Part of a small language model's weights.
Size: 12 layers, width 160, 5 heads of 32, vocabulary 4098, 4.39M parameters.
Each number is 128 + 32 x the weight over its row's rms, rounded and kept within 0 to 255. Layers, rows and columns count from 0. The size above them is the row's rms in percent of the matrix's.

# layer 3 MLP up, 640x160, rms 0.137, rows 447-468, columns 0-159
size [111  95  99 106 104  99 102  97  95 103 112 111 112  97 101  95  95  94  99 101 103 101]
[[ 74  93 167 112 144 132  67 130 100 184 117 129  83 175 114 158  75 128 138 124 178 144 120 118 102 165 140 157 140 133 142 146 158 147 105  97 105  71 155  92  58 102 149 121 121 120 108  65  82 130 153 117 214  93 117 152  97 135 107 183  84 114  95 219 110 184  98 113 136 101 168 113 122 112 125 145 168 146 127 166 147 204 151 138 141  87 160 139  84  82 161 159 166 157  98 150  84 155 113 129 134 182 134 121 161  93 145  73 145 139 173 180 146 107 168  59  90 139 171 125  76 148 107 129 182 101 147 103 153 180 137  85 118 105 141 101 130 170 145 118 139 152 161 122 177 113 118  88 129 136 147 142 111 105 142 160 184 155 134 135]
 [121 133 140  81 167 182 162 126  80  98  57 119 132 102 174  87 123 149 142 145  62 138 151 145  99 139 124 114 149 118 118 181 101 165 129 147 130 139 129 122 128  84 120 130  90 158 134 154 137 114 110 165 104  35  86 104 104 110 124 136 119 164 183  46 168 123 137 126 173 125 160 106 145 148  84 138 150 147 153 174 139 169 132 202 105 137 137 181 123 116 104 102 131  99  93 143 170 110 146 164 185 148  94 100 166 144 150  79  94  95 137 174 157 163 154 107  94  34  99 126 129  76 124  94 125 147 126 120 114 130 100 106 107 132 163 178 113 100  60 134 171 139  94  98  79 136 107 165  75  95 134 182 109  71  86 115 105  80 131 100]
 [139 115 150 138  83  91 182 105 109 112 115  93 115 125 140 148 153  93 120 140 143 112 120 168 124 150 146 144 151 138 162 116  52 118 153 144 106 159 123 106 136 147 103 104  95 122 155 195 153 193 108 117 177 141  98 133 140 103 127 145 103  20 112 132  73 107 102 144 198 157 141 216 120 155 105 137 133 120 149 144 181 173 128 165 114  43 100 173  53 144 141 130 167 130 143 114 118 115 170 126 139 135 133 134 122 134 115 144 137 103 167  63 163  85 106 139 188 141  91 113 111  44 104 128 139  95 198 150 140 146 136 122 110 109 154 158  68 138 174 162  84 121 124 152 170 127 205 156  88 108 102 150 126 132 129 128  79  75 141 108]
 [179 117 123 135  64 172 117  98 170 157 134 140 121 129 120 122 125  82 168 132 184 163 129 105 129 178 140 137 166  98 135 122  98 155 159 137  59 115  81 140 118  57 128 125 145 131 156 143  49 124 106  82 144 135 140 153 124 120 106 139 105 136 124 171 105 160 118  99 147 160 155  39  96 171  98 146 138 130 164 117 203  92 121 146 101 113 124 162 134 125  71 178 166 142 162 157  88 139 109 155 130  81 150 161  94 164 108 123  80 117 154 187  79 176 152 121 173 128 101 144 166 132 164  85 147 134 188  53 138 177 122 141 141  68 137 156  92  89  96 148 158 140 141  84  84  88  54 164 129 107 126  89 125 151  80 132 105 126  84 124]
 [130 129 102  36 153 168 132 128  98 171  79  83 177 179 123 125  99 121 150 115 149 117 129 143 151 173 120 137 110  47 103  94  99  91 102 147 115 122 143 105 200 131 105 111 114 122 170 118  80  98 154 136 112  77 170 123 136 161  61  74  57 117 108 194 142  69 156 143 142  90 164 142 127 131 158  96 108 138 172 109 155 175 140 134 119 165  94 118  80 136 165  71  86 172 126 203  81  80 138 113  99 147 144  79 153 123 105 170 112 110 165 132 103 134 146  94 120 108 112 133 156 134  90  46 166 185 181 124 149 118 158 152 149 148 134 134 133 173  77  71 132 139 121 147 150 132 104 133 144 106 124 114  97 114 137 177 148 157 165 130]
 [ 93 156 156 100  85 160 139  97 216 114 170 118 129  64 139  86 123 102 134  87 203 127 111 122 124  96 150 139 140 136 140  94 141 128 166 123 194  81 122 146  60 114 176 114 152 112 116 107 158 137 185 148 172 102 115 132 135  77 114 115 177 126 147 153 100 132  67 125 146 152  79 140 106  69 132 144 135 134  90 114 172 119 119 131 125 115 155 155 130 122 104 158 196  75 117 216 104  65  96  95 125 113  80 134 109 159  61 187 138 140 206 181 135 158 108 153 103 140 150  90 162 117 124 175 156 145 165 123 140  95 122 161  89 130 149  99 103 127  76  97 136 144  58  85 131  94 159 102 175 121 124 104 137 105 141  98 148 153 137 116]
 [ 82 109 116 124 146 145  85 101 129 123  65 158 109 110  89 116 124 155 165 123 129 107  81  70  98 143 108 156 170  74 186 108 114  68 135 203 123 160 161 110  97 121 153 148 136 151 195 119 177  81 147 141 134 153 114 122 107 166 121 153 110 110 168 102 124 127 105 100 110 111  85 105 149 141 142 121 137 147  70 121  97  81 150 125 130  96  76 115  99 137 116 138 191 133 201 159 100  76 103 183  76 173 112 182 151 142 175 169 102 135 165 155 173 145 170 151 110 137 112 166 100 129 112 138  92  53 131  90 154 142 118 132 139 118 164  80  78 106 165  84  90 115  95 114 166 104 178 156  51 138 116 119 198 111 106 125 122 161 165 155]
 [124 156 116 111 107 108 107 137  98 117 126 170  81 151 117 140 121 119 142 181 101 120  81 135 132 160 159 105 164 185 144 140  92 129 148 135 112 126  66 109 112  90  98  99 142  99 131 231 120  71  81 130 212 111 152  59 145 137 106 148 189 167 120 166 162 142 106 176 136 116 107 149  90  56 131 120 134  73  85  94 140 125 105  72 110 119 126 126  70 127 110 125 151 133 128 159 117 146  98 147 112 117 144 160 116 168 127 129 103 188 110 183 154 133 153 156 138 158 138 123 123 165  62 134 126 163 114 138  87 177 138 156 145 141  97  97 143 119 122  79 163 158 222 144  72 103 139 172  96  95 180 144 130 142  87 154  53 171  88 119]
 [182 111 135 136 143  66 120 135 132 179 127 153 143  97 188 154 122  87 147 119 132 136 132 125 147 151 153 104  89 134 121  92 120 124 142 138 172 136 114 101 171 158  78 146 131 100  96 110 122  41  91 128 120 109 139  74 130 137  89  87 141 160 188 140 166 142 115 137  96  86 145 151 128 112  86 176 164 113 142 166  94 199 113 162 156 111  89 130 104  78 111 111 110 162 150 102 208 133 142 111 160 165 149 137 160 125 103  84  82  91  97 161 148 103 229 101  89 179 206 139 120 130 132 100 141 105  70 117 118 113 126 114  69  88 155  88 146 100 150 132 126 142 189 159 127  81  87  87 130 105 134  97  86 137 131 165  69 120 179  80]
 [156 114 148 120 212 169 105 154 105  88 141 102  81  66 115 169 175  82 128 125 148  78 103 144 117 154  77 124 130 158 140 140 133 132 160 145 132 186 143  75 121  92 119 110  91 109 101 111  71 152 125 185 134 178 119 113 122  85 163 113 132 127 113  80 147 182 149 169 182 124 143 104 127 141 117 139  92 167 112  87 125 102  78 145 150 140 121 130 161  94 129  49 101 117 108 171 188 129 142  98  94 174 127 135 178  70 136 169  98 122 137  77 151 176  92 102  60 150 118  95 131 149 132 137 166 179 133 142  91 114 146  88  93  99 187 148 129 161 110  84 117  90 171 176 127 129  58 102 125 150 125  96 163 185 119 100 101  82 105 163]
 [164  90  49 141 134 219 133  81 194 151 135  62 160 143 156 122 142  44  99 122 150 152 126  96 100 138 137  93 146  98 200  97 189  87 123 130 114 111 143 135 104 115 133  37 128  89 127 139  62 179 100  78  88  85 137  98 152 147 104 162 130 112 113 117 132  75 119 140 135 172 190 171 116 144 124 135  78 110 119 156 101  89 138 159  85  91 153 142  77 151 161 143 118 111 151  76 115 171 150 155 200 153 150 128 162 116 149  84 136  99  97 119 149 145  93 147 144 149 172 124 181 107 145  93 116 131  76  94 135  81 108 145 110 107 117 164 138 130 129 139 119 132 123  79 110 125 122 121 169 109  93  90 140 161 177 101 118  95 135 109]
 [158 138 126 122 165 128 130 137 152 147 157 127 118 139 148 154 166 166 156 137 141  91 131 150 102 104 167 140 134 135 201 179 100 123 112 119 166  79  88 101 107 130 174 108 112 127 175  93  71 161 137  98 114 130 145 130 184 158 146 183 213 161 146 110 100 115 112 117 162  92  96  78 173 125  89 149 134 148 202 130 131 125 141 102 100  82 129  71 116  59 124  79 110 132  98 172 162 108 127 165 113  61 143  69  73 158 106  92 157 125 136  77  90 151 154 116 142 101 145 102 133 106 149 116 192  83 115 144  63  64 150 165  88 101 154 153 138  82 147 113  92 161 122 187 150  94 152 138 171  98  93 119 107 142 109 177 124 135  96 196]
 [121 147 116 170 126 168  54 161  92 204  94 145 118 142 157 163 152  96 155 146 118 128 111 107  47 135 134 108 105 122 184  75 119 135 121 152 120 133 165 161 105  93 143 151  92 167  72  66 122 160  99 110  92 125  90  95 143  81 136 116 137 124 132  73 148 102 156 194  70 141 124 135  86 114 215 143 126  96 150 129 126 129 122 175  82 101 122 143 170 153 192 183 115 179  80 134 124 134 136 109 138 125 113 121 125 130 135 129 152  93 142 100 130 154 119  48 148 136 101 138 137 118  67 166 133 104 136 115 190 221 150 135 145 130 102 143 125 111 170 137  77 110  51 146 131 135 119  94 171 148 128 131 151 135 178  88 102 186 105 118]
 [ 71 110 195 172 123 148  78 154 176 135  70 135 113 141 139 137 121 129 101  95 194  99 117 139 154 188 134 130 140 159 131 137  89 123 112 127 172 112  71 178 156  90 130 167 107 177 150  92 138 137 117 135 185 115 167 142 149 161 154 131 136 158 158 109 127 145 146 161 107  84 108 179  82 131 112 102 105 158 174 121 145 126 144 129  59 173  98 138 170  86  89 144  66 115 140 141 168  86 136 164 129 132 213  48  95 136 168 160 113 117 108 115 145  92 134 162 104 149  92 180 167 185 105  75  95 109 160 118 118 183  90 131 115  92 181 123 128 124 114 141  97  64 136 141 162 136 101 122 112 127 156 126  94 137 144  70  70 188 153 121]
 [ 89 130 168 185 193 115 105  77  98 146 122 172 111 146 161 167 156  98 111  71 159 108 148 117 147  97 115 112 119 142 138 113 124 121 152 102 137 148 150 123 114 121 131 114 167 115 143  86  29 126  97 156 130  92 108 113 106 118 174 106 140 174 145 177 114  84 175  91 161  93 112 112  76 142 136  74 132  78 196 123 140 120  99 136  95 126 110  92 118 166 123 128 102 126 100 197 158 144 137 134 136 157 117 157 142 138 146 210 190  70 137 100  95 131 153 165 182 183 151 156 116 129 102  63 124  93  61 171  92 114 137 113 118 143  72 146 135 135  86 125 134 125 175 119 121  37  89 169 145 128 150  48 100 109 115 123 102 118 132 100]
 [148  95 159 157 128  63 125 156 140  74  88 128 140 116  85 130 157 147 163 127 158 126 116 156 112 149 117 119 149 149 153 141 139 151 138 157 169 108  83  35 111 152  91  95 113  92 116 138 131 179 132 150 136 174 174 113 141 129 186 115 122 114 113 165 132 141 180 149 205 127 156 113 165  96 153 106 106 110 201 124 137 111 107 117 139 134  76 210 136 115 135 163  55 137 160 176  92 107  99 119 100 108 139 192 140  90 118 138 129 121 183 185 135 197 129 160 156  73 151  95 128 116  78 192  91 123 150  93 158 153 178 154 175 164 124 123  95 159 122  62 144 102 118 117  62 128 107 171 101 144 154 122 129 158  83 141 133  87 114  82]
 [123  92 118  78 105 145 144 163 147 122 119 118  95 137 115  85 166  94 191  79 128 154 187  84 138  99  95 214 120 117 122 174  80  94 153 118  62  90 205 169 138 180 101 148 140  94  70 152 147 110 164 152 113 126 168 114 108 199 141 181 116 131 176 101 127 152 163 130 152  97 112 125 141 134  95 148 113 102 124 110 197 162 164 148 116  79 172 146 125 114 147  87 138 138 126 157 164  95 166 114 167 135 163  87  99 113 115 115 126 158 136  73  98  94 155 170  82 118  95  78 100 147 121 134 159 115 148  94 155 136 121 162  73 130 220 134 178 169 139 113 111 127 167 121 145  79 103 144  61  91 147 137 115 101 128 160  98 121 139 156]
 [168 148 106 144  73 108 130 185  64 104 141 120 150 176 178 143 120 177  87 103 148  80  99 164 133 126 155  37 165 127 142 175 148 113 161 116 120  90 126 159 132 167 124 134 145  68 121 170 177 124  54 133  88 124 127 140 163 142 151 112  96 184 120 155 146 169 124 110 139 136 157 122 128 138 136 198 112 136 131 175 214 103 134 143 114 131 118 118  50 158  81  81 114 157 101 119 141 121 123  70 132 155 133 143 166 177 103 104 113 168  68 156 109 145 117 131 130 125 123 159 140 152 120 116 133 127  62 156 165 114 100 150 136 119 115 137  79 108 128 134  73 140 112 156 120  77  95  95 131 149 192 158 188 161  67 147 175  63 110 109]
 [100 178 198 144  96 112 133  73 189 109  87 144 150 147 103 142  99 180 179 137  89 158 145 150 119  57  83 119  87 172  82 148  93 121 171  88 150 146 119  77 117 197  80 209 148 135 146 148  89 181 152  81 168 118 144 135 140  87 140 124 147  76 107 114 171 126 113 130  94 127 135  94 110 108 153 123 171  74 133 142 117 120 129 124 144 128 133 120 136  55 101 169 164  84 124 159 121 135 157 119 124 123  78 133 127 106 100 148 147 194 132  73  78 135 127 121 126 183  93 118  82 107 187 178 184 192 188 119 163 111 150 140 144  95 103 172 154  67 146 102 148 162 146 112 141 131 117 100 135  93 124 159 132 151 111 135 147 152  96 140]
 [131 160  92 173 170 134 139 111 130 115 173 141 143 108 134 122 136 138 166 117 140 117  96 108  95 176 135 100 132 103 194 140  80  88  96 165 120  91 125 121 131 131  91  99 107 136 145 221 161 131 135  91  69 193 137 130 165 178 136 101  97 151 111  95  56  91 142 114 157 165 104 122 107 137 197 167  96 124  96 172 154 129  95 118 132 155  67  57 136 138 146  97 103 170 135 132 141 100 122 145  79  97 183 125 167 154 117 133 152 117 108 110 109 120 129 150 125 114  80 171 127  57 167 143 141 141 162 117 157 133 147 114 128 143 176  97  81  48 127  73 138 175 119 176 176 102 121  55 151  75  68 168  93 122 129 163 118 173 137 132]
 [108  40 165 109 133 154 160 151 145 103 169 140  94 144 103 135 119 128 143 124 133 123 139 111  92 106 133 122  77 127  97 104 168 182 166 177  66 109  95 145 131 131 156 177 141  81 137 137 112 113 126 161 134 147 124 109 135 196 132 112 124 103 121 131 124 124 125 117 153 177 173 177  99 126 178 171 105 104 164 142 108 144  82  94 158 126 148 157 168 139 110 223 151  63  96 150 158 136  83 110  96  77  93 137 133 116  59 133 108 141  48  74 114 135 136 145 121 131 157  68 109 161 168 149 227 125 112 173 175 146 143 129 119 141 160 181 114 129  80 109 146 147  71 147 158  95  78  81 162 111 173 136 177 144 165 153 144 138 107 145]
 [105 156  93 150 164 137 184 111 114 135 136 109 121 118 120  78  99 150 126 115 161 106 126 100 162  50 138 105 105 198  95 174 136 104 125 102 136 166 111 175 174 114  75 103  98 201  99  71 143 173 147 118  91 188 135 111 176 124 145  57  47 117 107  88 114  81 166  97 144 154 132  96 109  86 170 160 114 101 111 160 145  93 129 124 135 120 148 126 179 156 182 126  86 146  68 129 165 117 135 112  60 157 134 161  82 127 127 167 201 131  96 101 106  98  68  68 117 113 152 147 125 136 155 110 167 146 159 142  82  98 161  89 156 112 140 129 134  55 144  89 130 142 131  86 123  92 147 109 122 129 119 154  77 154 128  98 124 119 165 159]]
# layer 3 MLP down (transposed), 640x160, rms 0.133, rows 447-467, columns 0-159
size [103 101 105 107  98 100  84 112  98  98  94  93 103  93 104  96  90  88  94 101 104]
[[128 100 136 131 177 132 138 151 167 113 127  77 107 125 136 128 149 121 140 174 137 159 132  96 136  92  80 163 166 134  76 143 133 131  70  99 136 190  72 167 127 130 183 138 139 114 120 166 181 164 139 172 118 105 125 110 132 160 144  94 113 181 104  76 158  65 112  75 136 131  70 131 101 145 150 186 149  77  96 121 118 134 194 132  56 118  99 219 155 196 116 134 151 140 145 151 139 132 132 155 114 111 147 189 100 150 114 143 131 172 163 117 134 157 150 148 184 130 127  87  83 127 219 179 110 184  85 141 125 173 163  87 111 135  97 200 146 132 107 140 116  99 118 133  88 120 173 132  90 195 141 121 165 116 132 115 124 142 153 132]
 [151 130  67 113 110  99 150 128 138  83 119 132 130  70  91 167  81 112 138 109 136 106 120  87  74  83 138  92 119  93 102 101 153 135 176 107 131  81  84 149 144  91 144 140 208 171 139 118 141 128  98 151 119 105 149  92 109 116  92  89 108  97 107 108 137  89 110 102 177 161 147 130 162 113  93 152  96 112 112  84 129  88  63 185 112 166 182 108 172  88 123 153  76 151 173  95  88 145 159  85 169 172 128 154 122 159 168 162 107 123 103 158 157 124 173 120 161 164  95 131 106 160 203 109 143 167 126 159 162 145 135 128 127 201 113  59 170  84 106  72 136 135 121 149 119  97 122 156 130 139 135 121 128 188 177 161 126 223 117 122]
 [146 126 117  86 120 171  99 154  93  95 117 158 144 167 123 157 116 116 128  86 136 120 145 125 126 193 154  72 113  79 169  91  96 156 103  85 131 173  96 146 186 146 100 100 107 190 154  92 107 158 126 144  79  82 170 136 132 104 103  85 154 123 130 162 135 115  68 183 179 197  73 125 152 134 133 115 114  96 118 164 146  60 114 140 149 142 104 112 101 147 152 130  76 157 116  86 168 132 128 101 100 130  96 134 106 159 103 138 142  84  64 206  86  83 134 126 203  91  96 122 125 159 150  69 117 112 110 178  60  88 159 114 104 108 147 127 170  88  88 131  79 150 124 141 108 172  69 156 155 140 160 148 159 123 101 116 101 119 142 170]
 [ 81 135 122 122 130  82  95  77 120  82  67 143 161 138 137  51 132 137  87 112 135 139 137 131 140 121 154 148 158  89 178 102  97 148  94 121 134 127 102 127 145 103  77  85  95 176 119  80 129  89  98 164 140 158 203 188 113 127  99  79 127 124 109  97 133 114 171 183 112 108 137 106 134  56 109 114 101 127 189 126 128 151 193 124  88 149 127 122 190 120 164 165 144  98 122 130 126 204 108  82 112 130 163 176 178 103 178 136  58  90 118  99 124 166 117 108 113  88 152 156 144 128 118 139 158 101 123 166 166  98 138 121  99 161 135  72 115 116 106 105 176 128 120  60 127 118 163 183  99 108  73 142 149 169 125 183 147 163  78  95]
 [156 173 117 145  81 122 196  58 115  90 154  96  71 177 147  76 143 147  59 162 111 124 166 112 130 113 130 177 113 170 142 184  95 170 132  52 159 115 134 155 150  88 127 156 140 174  90 108 159  96 171 191 124  91 150 105 138  84 114 151 141 107 161 121 162 142 197 150  55 134 121  66 134  73 144 101 144 156 120 117 115 148 111 122  63 116 113 112 175  76 157 124 113 140 150  72 130 129 163 100 145  74  99 148 133 110 106 103 100 171  98 124  57 103 145  97 101 167 133 121  98 155 101 117 196  58 138 137 119 160 119  73 147 130 143  90 127 122 166 129 121 149  96 100 143  87 152 107 122 122 127 102 136 162 120 114 136 149 124 185]
 [114 121 127 131  80 109 155 153 127 163 142 159  95 132  99 112 112 116 107 149 158 200 119 102  87 187 135 116 128 130 193 150  85 155  99  62 152 126 167 155 161 101 202  97 157 121 152 160  95  94  84 130 106 142 133 139 108 145 105 137 174 113 135 145 122 126 173 116 187 126 140 178  97 157 167 100 101 132 134 139 104 150  70 108  81  70 145 103 163 119 123 107 122 100 172 120 120 166 128 173 163 134 173 115 187  77 131 131 102 175 141 134  54 144 122  93 115 129 133  78 145 185 107 117 226  93 150 101  96  99  94 122 183 178 103 149 132 104 140 149  87 133  97 152 152 185 122 165 136 141 107 185  88 153 182 160 182  81 133  98]
 [111 158 174 128 134 133 195 112 129 106 192 125  72 150 102 158 177  96 127  62  96 142 101 135 119 178 119  81 115 103 182 167 109 139 133  61 140 149 149 152 156  98 124  85 114 143 104 106 151 159 181 165 155 130 110 130 176  98 155 179 151 133 154 128 124  50 116 178 138 133 112 169 111 164 151 133 112 106 126 123 167 172 142 122  88 141 118 109 115 119 153 142 111 120  93 197 109 158 149  72 155  41  88  94 190  99 121 112 127 117 121  77 125  99 127 146 119 172 160  46 141 140  93 101 176 113 122 133  92 168 128 123 110 124 103 149 111 113  64 133 105 121  92 157 104 134 105  64 156  97 156 117 137 218 138 140 121 116 132  55]
 [103 181 147  79 147 121 147 108 115 166 123 155  99 186 175 157 170 184 169 150 151 151 149 165 146 195  72 103 164 120 167  99 159 138 154 150 162 150 111 167 123 151  90 138 144 145 130 141 144 143  99 131  69 118 116 118 142 181 118 181  75 120 127 149 124 152 117 173 194 163 163 114 164  79  89 154 186 139 142 143 138 136  68  44 101 107 136  89 117 132 103 138 100 172 121 147 102 200 103  74 117 123 170 124  37 186  92  65  86 166 137 106 166 182 145 143 125  92 136 118 116 103 169 108 133  79 117 134 126 114 145 114 125 126 146 121 149 156  53 101 142 104 147 165 164  88 119 121 133 144 115  74 149 131 118 132 118 125  85 106]
 [157 114 127 133 103 156  92 148 168 154 160  59 161  59  95 158 120 137  87 114 128  73  59 123 126 114 150 122 151 135 139 117 162 128  86 153  96 128 111 139 128 169 185  93 102 147 159  96 170 161 172  72 183 123 131 135 163  75 144 128 173 152  85 129  95 120 141 176 128 133 120 135 150 130 153 133 100  92 165 108 231  77 135 142 132 137 149  89 152 129 133 120 138 122 120 119 137 176 172 225  69 189 144 117 140  98 155 123 131  89 145  97 162 169 123 101 136 112 141 104 147 114  34 130 160 170 173  85 130 143 153  93 154 147 131 154  84 173 129 119 102 126 111  59 142 101 185 113 151  95 154 169 141 119 115 120 102  81 161 119]
 [143 138  99  96 115 130 143 127 116 129  61 154  88 112 122 199  73 157  74 153 127 125 117 154  75 103 106 143  98 115 161  97  74 172 160 109 156  89 160 111 125  95 110 177 143 158 130 138 159 123  95 148 159 142 146 188 129 133 127 126 171  80 118 133  69  95 112 143 152 156  93 112 118  84 121 155 139 184 160 103 138  89  86 171  97 162 147 102 179 124  83  98 142  96 174 184 158 122 138   4 102 133 119 160 161 112 106 103 140 207 102 110  82 100  91  98  85 140 102 135 158 161 117 124 183 179 102 127 144 117 122 164 103 133 117  78 161 160 126  48 117 121 149 111 168 151 139 130 133 125 130  78 109 135 155 178 128 100 118 181]
 [170 135 145 135  70 119 161 150  89 143 174 103  93  94 109 139 137  93 124 158  83 128 173 168 134  67 104 142 129 147 159 108 103 115 157 132 127  69 121  91 110 111 159 159 120 222  98 120 127  28 124 151 103 126 125 164 149 166 140  85 121  84  76 149 139 161 106 158 103  96  96 134 106  83 127 135 116 151 123 108 167 142  90 120 157 138 119 107 143 137 114 165 120 116 164 139  68 121 179  22 110  95 173 111 106 116  78 103 101 124 121  74  70 129 154 149 101 134 121 185  71 154  77 163 171  55 171 157 183 108  96 119 148 160  96 144 117 173  91 118 104 135 150 119 118 104 117 106 171 115 153 158 172  86 102 148 149 138 116 113]
 [137 181 163 131 133 142 142 179 108 185 155 127 129 133 110 165 107 154 131 119 162 125 197 160 166 103 188  74 149 151 145 108 142 121 126 134 146 110  44 176  86 160 142 159 197 130 134 136 148 129 160 160 101 140 157 116 176 189 150 117 162 118 155  93  98 107 131 151 169 130  88 123 118 121 103 174  82 145 166 129 161 129 115 119  77 160  37 155 133 154 132 153 150 156 148 152 151 123 106 146 122 126 198  78 102 154 169 168 128 111 119  91 141 108 140 169 103  96  92  97 150 124 128 139 154 141 111  98 108 147 120  49  92 185 108 203 104 176 115 200 116  84 189 123 117 145 114 180 151 140  67 137 149 116 155 134 176 120  84 141]
 [122  88  98 149 178 149 164 150 106 127 147 183 148 116 166 142 137 140 114 122 112  88 145 111 114 184 109 139 157 105 168 124  82 140 170  93  79 127 149 106 153  94 151 151  43 121 129 137 119  74  91  80 145 166 122 113 138 112  97 157 150 104  88 134 132 150 116 141 110 137 117 168 174  91 116 108 155  99 186 156 125 117 116 183  82 101 210 128 139 218 126 139 157  93 125 144 127  86 112 172  82 115 112 135 148  78 103 160  54 114 135 120  89 123 114 120 168 133 170 158 165  43 129 137 140  84  96 147 132  56 144 184 100  72 167 100 120 121 121 194 139  76 102  90 116  73 133 118 167 167 102 110 149 153 121 155 139 162 125  82]
 [ 90  81 100  83 130 172 164  92 128 149 123  42 185 183 133 103 107 114 136 122 126 115 139 169 103 186 183 133 151 141 112 147 130 153 114  72 137 113 170 189  77  92 133 120  74 146 119 135 119 170 159  98 107 182  95 150 132  93 113 124 147 103 102 115 184 129 118 134  98 104  69 128 132  52 141  99 130  86 106 146 158 138 116 158 113 118  91 134 187 173 123 106 155 191 200  82 124 130 121 190  81 118 177 126 162 133 120 157 136 147 147 162 157 120 135 110 116  84 141 136 113 148 196 121  87 130 124 103 125 120 114 150 151 170 113 138  98 118 118 103 159 196  92 105 156 203 107 165 103  95 142 128 178 104 179 167 143  73 146 168]
 [112 113 128 135 128 158 210 140 119  81 109 152 166 181 123 186  41 121 132 129  77 126 107 115 137  85  65 138 139 117 106 142 103 153 139 114 155 133 102 132 153 134 146 175  88 111 127 130 129 134 147 140 116  81 158 151 153 117 179 131  84 167 128 132 166 163 158 114 139 100 117 104 121 129 131  73  47  80 114 166 145 156 111 171 151 178  72  69 125 155 155 130 167 131 193 147 128  87 148 133 135 131 100  98 126 146 139 145 194  85 143 156 135 135 138  80 140 111 168 143  70 116 125 148 163 141  84 140  97 142 126 119  88 145 100 105 126  90 126  72 176  92 185  43 145 128  39 127 141 107 134  86 178 114 114 189 103 177 146 157]
 [ 85 116 190  73 124 167 118 103 123 112 150 129 132 103 127 154  96 109 153  77 121  83 164  86 123  65 160 145 181 149  49  91 145 123 156 119 127 119 162 171  88 150 140 148 115 131 135 119 169  68 183  90 186  99  96 131 155 161 150 162 169 131 139 115 101 104 110 124 126  69 132 145  64 108 114 117 183 120  83 162 167 131 134 140  62  48 104 107 106 119  97 119 143 140 100 101 132 145  85 102 128 151 148 105 113 173 156 102  91 120 134 191 112  90 147 109 183 131  95 175 166  73 168 129 103 119 167 145 147 116 118  83 132 109 139  85 155 153 107 184 177 161 148 142 120 178  91  72 146 174 101 151 163 116 129 193  88 115 142 151]
 [ 94 145 128  86 168  90  99 120 162  81 130 105 135 126 131 146  72  77 152 205 123  58 141 172 155 137 101 160 128 121 135 165  70 139 227 156 178 118 194 133 132 128 120 120 120 176 124 140 129 160 111 143 155 139 191 147  63 112 178 148 146 132 123 109  81 132 151 151  71 120 134  99 121 151 172 167  71 133 147  96 118 136 142 124  80 131  97  82 190 162 145 135  84 135 126 171 117 139 121 125 141 145 127  82 142  85 115 134 168 135 161 117 113  47 128 118 108  67 133 116 113 117  97 204 101 147 108 107  87 116  60 141 108 117  80 181 133 146 119 140 116 165  67 116 152 198 135 117 122 121 143  86 109 103 169 127  82 149 120 139]
 [177 167 121 134 131 144 135  74 141 178 152 119 163 120 152 123 111 131 117 162 157 142 117 155 133 131 123 102 121 144 124 126 130 174 147 142 121 101 106  81 102 153 105 125 123 180 126 126  60 116  78 187 145 132 138 174  81 154 162  67  81  80 122 133 121 135 144 107 101  94 131 162  91 161 110 116 128 198 110 131 107 129  97 129  84 130 149 115 188 115 102 190 114 161 153 109 100 165 104 149 196 200 117 158  78 103 113 160  89 110 164 166 113  77 142 133 131 198 153 199  79 134 124 135 132  92 194 100 144 137 150 106 104 159 148  83 109 183  29 107 136  93 108  63 134  78 118 187 161 135 143 158 112 127 130 167 176 161 127 127]
 [166 102 174  92 169 175 163 164  82 108 146 145 127 150  83 121 143  47 118 139 146 166  89 142 146 172 136 150 105 119 169 146  88 189 188 114 138 167 142 134 139  69 122 106  43 115  99  83 107  99 105 160  84 186  91 116  83 123 119 127 134 136 124 134 100 190 175 163 162 121 162 130  86 144  95 106 110 168 134 150  86 109 111 122 159  79 120 112 153 120 138 147 133 121 143 118 120 170 107 139 159  79 144  99 176  92 144 113 116 105 117 171 164 119 127 110 114 119 100  92  72 163 142  99  51  79  85 128  86  59 169 179 134 146 115 117  29 129 105 143 128  80 134  94 148 128  82 108 181 135 115 113 127 121 138 122 160 114 102  87]
 [120 106 125 136  86 109 130 173 170 129  95  98 125 148  59 144 103  41 165 115 160 157 154 140 146 137 135 123 119 161 106 118 161 106 151  64 171 133 154  62 109 173 147 156 184 133 165  92 135  95  93 110 120 175  99 162 159 147 141 184 117 109 150  59  80 172 189 116 151 172 173 158 178 129 122 172 129 179  45 154 174 200 147 122 117 117  57 146 134 144 111 169 136 139 130 116 105 169 185 178 132 156 136 148 112 128 154 143 156 132 117 127 122 132  89 177 110 173 120 145 101 159  71 133 138 137 131 120 173  69 117 135 150 214 102 145 131 133 105 173  96 142 127 137  82 130 101 146 136 157  85 142 112 159 152 105 111 101 121 110]
 [ 99 126 122 113 121 108 177 108 149 132 155 182 145 164 170 108 142 134 121  96  91 148 218 176  95 100 150  78 108 126 154 201 130 132 142 121 169 168  79 154 160 149  95 137 156 102 152  65 202 155 129 105  92 112 161  95 123 160 159 120 152 108 136  84 108  87 171 146 137 143 135 113 164  98  88 159 160 140 159 173  90 121 153  56 132 164  89 185 102 104 174 153 112 104 201  81 101 148 164 154 129 155 120  94 122  98  94 183 166 142 119 149 145  70 144 136 123 122 106 142  65 131 113 200  92  88 105 147 109  81  97 156 115 128  72  99  66 149  83 121 128 107 104 122 150 139 121 128 137 139  68 142 178 125 175 117 134 153 132 117]]